config.yaml
positions: "rope"
attn_scale: 0.132
tie_embeddings: "early"
parallel_block: false
init_std_o: 0.0334
init_std_down: 0.0334
optimizer: "adamw"
decay_fraction: 0.646
doc_mask: true
Each number is 128 + 32 x the weight over its row's rms, rounded and kept within 0 to 255. Layers, rows and columns count from 0. Numbers have three digits each. The size before them is the row's rms in percent of the matrix's.

# layer 6 MLP up, 640x224, rms 0.131, rows 276-371, columns 96-127
107:069130187131097156109108083174093136115156147136102148115122162096148204159167088114102095164095
114:186087138128115118149073138096122104162104101088115109161111150150149167170126134110145039062084
109:162168189076110106072126145150106140062162118170087114093164136145141100143081149141141151161140
097:136107106138125104060186074080141078140140128153174186067114136106141103080117187130108111100121
110:128191079143125120119123134152125123084105182177208156142113143070123169136110174054096176123132
094:096095109182104134088053170120169152171163142137100115129084069077107112083099118150113165121153
104:144095180162096118080103135053131100167138153140129063125121109157121120134154096141198134143144
091:103109226133117069140124148128124138084136150185106112125118204150139061137133121072174096132048
093:097063091128094092118173126116158191138098091095084177177162104156200127120119131144117150173124
099:169085111146068145136135071120186101093159191100130141136138101135182133120107137122186127124130
102:110125081086117099148104084147090174074149086112126171131124213065105150109147119096133123141166
096:074144153093126144103093093075176084146168150105107095121134104188157119103148132057136143106139
095:149192108125139131122156075149127094065073123157122140094168200091145151191119126095082114150141
101:181151137174090199121114118117089137089066180136182060135181113147104138108127093149133118092084
108:125123102081106174146163187109132107157086143100120165181112081130139167066121134137124133180118
103:136104134117100136154155086086129114168156158088144116173116126176170139053117127153121150086043
105:107074118180172095074191093111154148183083086071097099097165122171161155145135107093122106151188
122:125198125164139125141144175206112107064167118157111161148067125048151212176119112136115130146129
108:123067125107132108069137128102113066162103101149142132125136150153132108079079174078126203123130
101:095076110104159137086196111154146141154136161106105186160176166143129118154130116146112085101133
111:109085169092120136114080192144160112127174135083165119116153125121120135103061094107109126147111
095:128155173134140138155155131160140135113103116022130117097159134116111150120105103094093087123126
088:078104117081128132079122091075152160167142078147078105094124087128161125131160129088108140135173
093:090115085083150151069184168111155115148143080131086133068172150135102115132116138149134112165119
100:134145126157126202190063134167076130102091115097118149105111126076145126110188113085118134107145
102:153126159117157166122188184164144130093165131103125151071186126113179076123174147091143148116159
092:117092073138057151091135124093166125148116137132129136133101087111131145142160049142170155103157
101:135180161167133105141159133098149088095125127080159124079144165114146150192087094155101136161116
102:148149124097092166041168192089134130146187152109143107093133097133094099089087174075097128169134
119:186195178098027137110114085121127121091097134152150077081120134084161152125155127117150070123107
105:116083156113114113103079131155137073132149154158145086133115166118117150156143108133096134127185
103:164087108125068123060147138081128145173143125126139094155145147153177120077145128146182150086118
096:130107116085158120126200183106147152154123182120095099201169130120142166099088150103200158072105
106:140114132173070106129170163135157121128137104132139143122132183136113126101149125144126125116113
099:148121207121079115108147177107173134201149108115093156165120101153117096137120186080149134153081
096:166154148155102133177120137122129180158097081135100142179184127140137142131091061145199119110147
102:082097125108133182095137150150172114197072125151094092117104109134098146083121130092100148088136
092:138121140149126106105103144072150117133099176124173111104131084174167114114155126093127155125048
102:089100082178105102115085139106124108176187159060188082163140113149156086070127141114133188087131
103:133215167113119129122143149185153087080134135071082157081091114129095112149083119101114100158121
100:138146166150118147172179154118162096169122116101107162151134123137145132196092194103177154123201
100:097107180159158178147101174095145136151060126072113115128141133103105146112130097113151133126145
102:104164145096089138101187069141130098115153103136153185090154136137106098068124165122137131159109
094:119118100132135102137170146069191119101135074056168177140140114127104176182090089141145159150150
080:149172128103128117151123108122124177095142135108122121187117171151135175144150080129186134104076
094:167211108158171116148155116132095141047062140162094108088126142116142114139046092039148106164147
096:145143106109156148152175086183183100031114136132112140127118175062054144152149115157118059145110
096:122074152178153107128099122108155110172129132115081152130125124167108103105221128155128127063188
103:162110130077114113117133118058156097185141068069142190122140182156139158153131104142180075139193
099:124199091154119127171126135171117136053149118108168079112147122081125143143137193099102156113124
097:133111099128108130144082177125098162087143120097155084111113157173160169160171091137139163105137
099:101112138115169192110163167130137145136125106092168139126099169102097153121090184127137123130141
092:102119141143138178073112081142164073121114150102128159112099141159150139118173113102130134146157
098:104092159077130156141178122121113088127083156136180174028144192161118163085116177120211169124105
101:145140111172089202124147122096081145138172139147186097125106091121149156145186095138158133166154
099:114124124179090125134177141150069072132105119094139102095087167138094113115128112125134109100103
089:101128177099104126073086129130135152110105124150162084120137097149144114127176157095111148145150
097:118115149121112124075121117190149070151157113145162091114108137091114088094141116157125093151136
111:112162113111158127084106188167096174133122178133110095149160121128167205142195134155123125095134
106:138200193112150123157122125123155134105130110149128160114149106144115135184100035085194122138177
107:178115108172117108092160120145163047158163091172127134155158104160134095104127081117184140115179
097:078084118119098096135160162091162099173186115100140121142182127165102133087142054151147190116158
096:115145125103162102171084156210074146070093101141071126131120123064140149154155133152093139173207
095:173160146135101113178154133113157074134137094094153125171126168166127180165116112094207119137163
098:142162085108153122099081133065113182100066093139112087143126129133121139210144167143079163169094
080:118139184121072144094156127189140110121126197091139148155092205077153111062062172132144157156161
096:178164080122090116082127158182101124106162171125177153093060187111198154097098118145130081091132
087:137110099136134158160070133088122068153083192124130090088113156111128184079077124139154160083095
104:112136098145114149121139141125163090141183115091152125136132086160127138147144088141109111181087
095:078148151163166119151130119166190116124193090157116177057116106172105097105149114152098121110121
108:100145102117095100085102126190131081130138109116092169069140108134137117073118183107132132066089
106:127116144142159127125109064124199076162187059080187100149177157170141118121091128129139113081098
101:156131098155074119157114084055134104181176151117132083188129094163114147157107127144161119165094
104:120114168167120161084143154121142081127169184113180177153113122135055114082086175115126183180125
086:115107147127076172163106120094104107171161155142126118142154175140149125123092061129183090102168
091:196152079116063096130115086109138157154127148170101139197117100177153118153088133154167142104116
100:157225117103073108156127106202088129072145114160135125142145137073128103123133149133122105172114
106:130176127111141155172166132110087138062037111165074139065135102110168153167090083138128163186110
092:113098096174088116126131082111118081167116119109142107151154170165118106100186105136141113100124
116:109097142150121097197131087074131128126138177133173102169140215172141183145163119140158143104107
097:102106116166169138115142133187083116103128156116106119104087160133132182117147081096134123164105
101:079108161144188133169100146080194198145176069106115115177145103161143130176129063128159103106127
111:091148136108108131128147043130163174168117101151103151145194160104165106105094109121141085131102
095:125212145101104082100121113175111092065086168169187125100114157103151092147164158144139138192037
094:114083087183089128134167083146113092191200109081135134140165182137123109070121131140151090107106
096:178123138116084155152129118121147161115178176129208109117125154167152124085109117108151082091081
106:121121174124095112128138088076152120156161141154104169171179129128122134083131150132093092151151
079:136164171068115138109110132127133135118114139127140153107114096107089219170084052126122090177168
102:082131113107100187164149123103155162129185108156149180105126110149133085123154068067186155159188
114:071088121105143114161131083083159145164154106050088139098128124161092152118105140123139131020055
097:145105090156140117108189087075120134169178074054151136171160103183082123151081103116139155115163
103:146151165117126198129091089187133156129199183113199144117119110023114132118134102140191125120110
099:124084176129144116095134144129087106115070069138154123163091141116127106167161074128098115151088
099:172130098157057174119112172166121165177160139131131107080142120094138120119143186163175110143163
110:087124135164128157168171124159154152178130132168147159109143160182174127140158139129160082149163
084:079119152112135100135108089105104126160153148111096097131105055181161076090147157104053171163061
# layer 6 MLP down (transposed), 640x224, rms 0.122, rows 276-371, columns 96-127
096:123114201174120179085133128145143127112110105112163095092097147067115125128108109110170122127102
098:185134156171185050109135171135139097134147117112143102095132135139090113150077069120113146118092
098:126092177125123118165167128104101122088100144114117150112146067159150125114146177099080172157140
095:136140133131116141146090180150098124082154060178130107120123159124122176183171164082159100088070
097:121138155075161102089183092108120075138146107133143154130125119133122132143112089128132159114127
099:110195170141098132063159155110093148027084127093147122160173117104121135150105077171183062124133
103:156179085113142146154077122126083144120107122152047153154142072129113149097123142121117120126132
100:083123099140183162146090152122147148109085111193108139089177126118176129158145153141135138143111
090:129132123152134160118085182144128187130176042143108138121136135105182141119097113121086170100180
130:125174132150150122118118108084149169085105167171092114115076100105062113120103126138116134109109
097:117146139095125126141125170135151126116094155092155116104148124126180080082127180112195070165137
095:096104136175112125115161112108097140151134099176085114169083109175097070083080131091092171086143
107:191093074112161073092110114109101080164101100140129120148074127130156098163126151090075113126071
094:122143085158076193124149104081122122106045087124130160111137105121101101106080118132107047142151
103:122181118139129162134174154150085082071130112128117144110126143118126207112118163106129120089140
099:090128151085141077086134088145096197122124150075092085159092178159130127120131131133074090036156
096:078146185098198132106170132126183170157140139175120103120158165114126166093104177128115077178147
104:108107173142110091132211150087126159155134075121124160193182092113157143142133150151121070077183
094:145097147184115194143121145070125170123174149145150153106085153107113140102095153127132108038103
097:113177066105069177132049115123104177127177149123103168110110117157137129076109115143166181113116
099:118151165149120111147106147163174171041100077163096115118181083164140130135148114087127174137094
099:120191153072082138098157149207182044107173160159025148074176147145142118130128098103109109152114
089:166076109206147073178084147148119098122152128111141113094091164179067122100200078168179105110101
092:136178076149159146140107109146124113066110123198136117104107135080116084166113102152122106128118
103:183135166130126132119069170149158112074086155083195155139171088132086089107086167175132143149085
108:126083180091100090121117202100090152139079086145165150062137144171168086142123139112151198119081
101:108148145127065134103131122126114103107120169148139110161104131131105156130116103098130185122130
097:141086126179129125081146145167171089115095133117157123096134154153153136129119079212180136064129
096:153125084153116111150118101199108103137152106115112150087150155137184103058153087149147077073155
104:135132141156108165078136098092090126109166122111138105081175125167150121180044126115103123111172
101:116135141086150100122128107129086128120115101160101139188095196185134149133132133125085157114179
108:146139200114160113103141133097117121073083145163122158150140130090158108157093128164089174116165
099:102178162088160120140166051119030085108126128104103160187081115168166158110149163095125129069134
103:128121154141183158099171159147115137192130113086114110121106157123158154083118161148091125135126
101:118123133114124117140106124159136044153097141180079138182179104086128104144073135121123119147188
094:143154109178164174188111200167165178105080112140116147144163131136143117164176096195128065151169
102:148096144148089109203119076142148092100107080106130169102147159137083111084152109118144110093103
111:118103129124176145139117106127168128143143115133122083146143136115116116109154117107158136110121
094:110139131130117077196093150127087161124119174164113162131111162157140124095112083117138105178154
106:115133127132142059139148106118134102147162117146147128124136094133147110077143119090128154125115
100:121146089149145072118095115166113109139155224143149131054113173137095078108175152166162126168102
102:123167167108096156120105124153135074163098164154159083151145172160134152105186122080145206129161
090:152190103118146190180107119112155185125133120127110095142157100097142213136129102136150148131150
099:096141114135094134113165137152170126104152125101136149141138134139093160138116139093113217195177
105:167131097170148130141136121090065169184125117158135141170076141168135139155165101159154134133115
103:109115117155094122153090156156118127073124108173185152137152141104131183164105089165149127100150
104:117083104217179126163101143140145157191120086128131090131130170147118144083108143163214067209120
101:130157108069076187162039108123055092085068096097192108140151157082152128134109121105133133150151
094:098095092142134103154163070089159147132091111059122122102143115144148106127184214188084148149149
103:114120112110049119101135129174114148190113133129125101119179138109207114094127209136130153115145
094:111121137121129154136071156120175148125077056145151090147114103186137056183073153207144075113134
100:164096074182145102151119158151046120094133118139169156181139203119144083156145144161141137149140
114:123141192117159086155151118147160140095171137160168131063147147163084155128108140150166157158148
105:118173127253070091174142137176054108129131100150187123123101182132134104104156158135151160166128
096:103154102140129163139120097093140150130068119162171058074079104159177183094088154132150104156138
095:174150118133151174110153052157088077134127101129079142112096131157092112156150049159140048057115
102:079173110150119190107113114134125163061130137156107090152118119182142132109156108117103039130124
092:123164126121162156097136161088155200058094136131086082106099115126121152172210070155195176166150
100:116113133164119160121107116103178112138126143104095179130132088151145161155160108149151129154103
097:213110141116166044095088142107150159171119133125180104155119186106121150150127125118127100091131
101:079139125151136140129126191169109111111135101138102149118116123218134154134146061104177111168134
106:156134123127106142144165186100151161060148108101088109162147108131150085100163128172053119166131
094:091146087105139154165112117068129191111106121134152165093134141160136125095135105205133154168170
095:154136127143134094139161071144112074089110166145137150086108180125099179136153115158111091156114
083:173123133141078179098111069143163137099137109166171144117090066097157080137103065104152129161114
116:151117122062101189137168118129133081117145154109150120139067167096129064147116067074184111113095
098:124128135163151145115149181207165168119128089156123123186131072123162117149105146164150140157173
103:149180113126176182172091077114139131112165207110140157142096129134087174124112141093153139211148
106:133093131138077128113101129132158092147123078124151187123109092131062108175100105128149102172115
095:114090103076126192165124154154142135137152152135110114149171138107059112076121141166099119123140
103:175140142128153092186057198109178089082152089148112155139200118125107145089090158115157164171136
097:106112112078145121118090102090132152175132122101169137077173123155130097170106145115131136144152
103:134129143142159199102170159136112099111099168093110170166113121080137141168127150119100125133136
112:096145139166121135136128133136117114094200119113162147164085114134086169163101186153147213122189
119:063157168112156181064082139121134133170114160167173141113129073055074162104116137145191123118160
098:146065166120120081109158143124131128149170164153141098102179098098096120175124131173097096130078
104:068118166039126159099081145207147098061191104117190107050113150155121083090170166135156095116044
105:136064137182088132114119166107146126180157141144182112145153104216101137135130120210159131124128
104:154207121157128134126117159197171103097150132122169167157171102133119135156114105168098136112161
097:141193074118148146149115149134149088123096138177179161141115058087090130126178070120066134149092
113:147094148135155142127138129102120107120129162168119134108108144146141148123100080112158145117132
095:102169168156140130134153117132096161129158071113088163090154114156169146171187090124134116133089
095:067137143101123143099144111154195140148106054150142145116134090134188113110115072125064145183121
097:119106152063142133083088146139182103105116120192146070183111144158168103119131097209169079090091
098:145185112171182150119124159176099115060164155192144110084160159114076109160125145124135099125070
095:134101080136107123125191118159163169126190120121183071136207138111095154145099143159136183124151
109:161208164097175102157177086116113115115077135160127160099146169116119104139151128104163092111138
097:174114130143113201101098140080166096125169134150133120164118142129116117172068100082158144097122
100:134086137152109156140131134087143139113194110147123159137167206128123150154127117160092130124177
099:146110178157108117147065191155091136106150099066188094081116160173135160119137147127115145147177
093:066110141147158151097158153142135156152118097139118117130111145206122133149085121126128159102149
103:095120161090147133108098139191090113098138143133085134130112135145116075129168140163176134143145
094:121120157143163117122142072141113111092096175156102204103146113096095130136127078179103134046087
094:168153137120077099127145154133140105135061072176133099161129119157174108130132185166129116159147
096:112086118143139120118143172196120116151130099141205124171112104169079131193134096148171057111140
118:102120112140162143148125141134138121125142149109074113152137127123134107117125101099097126137118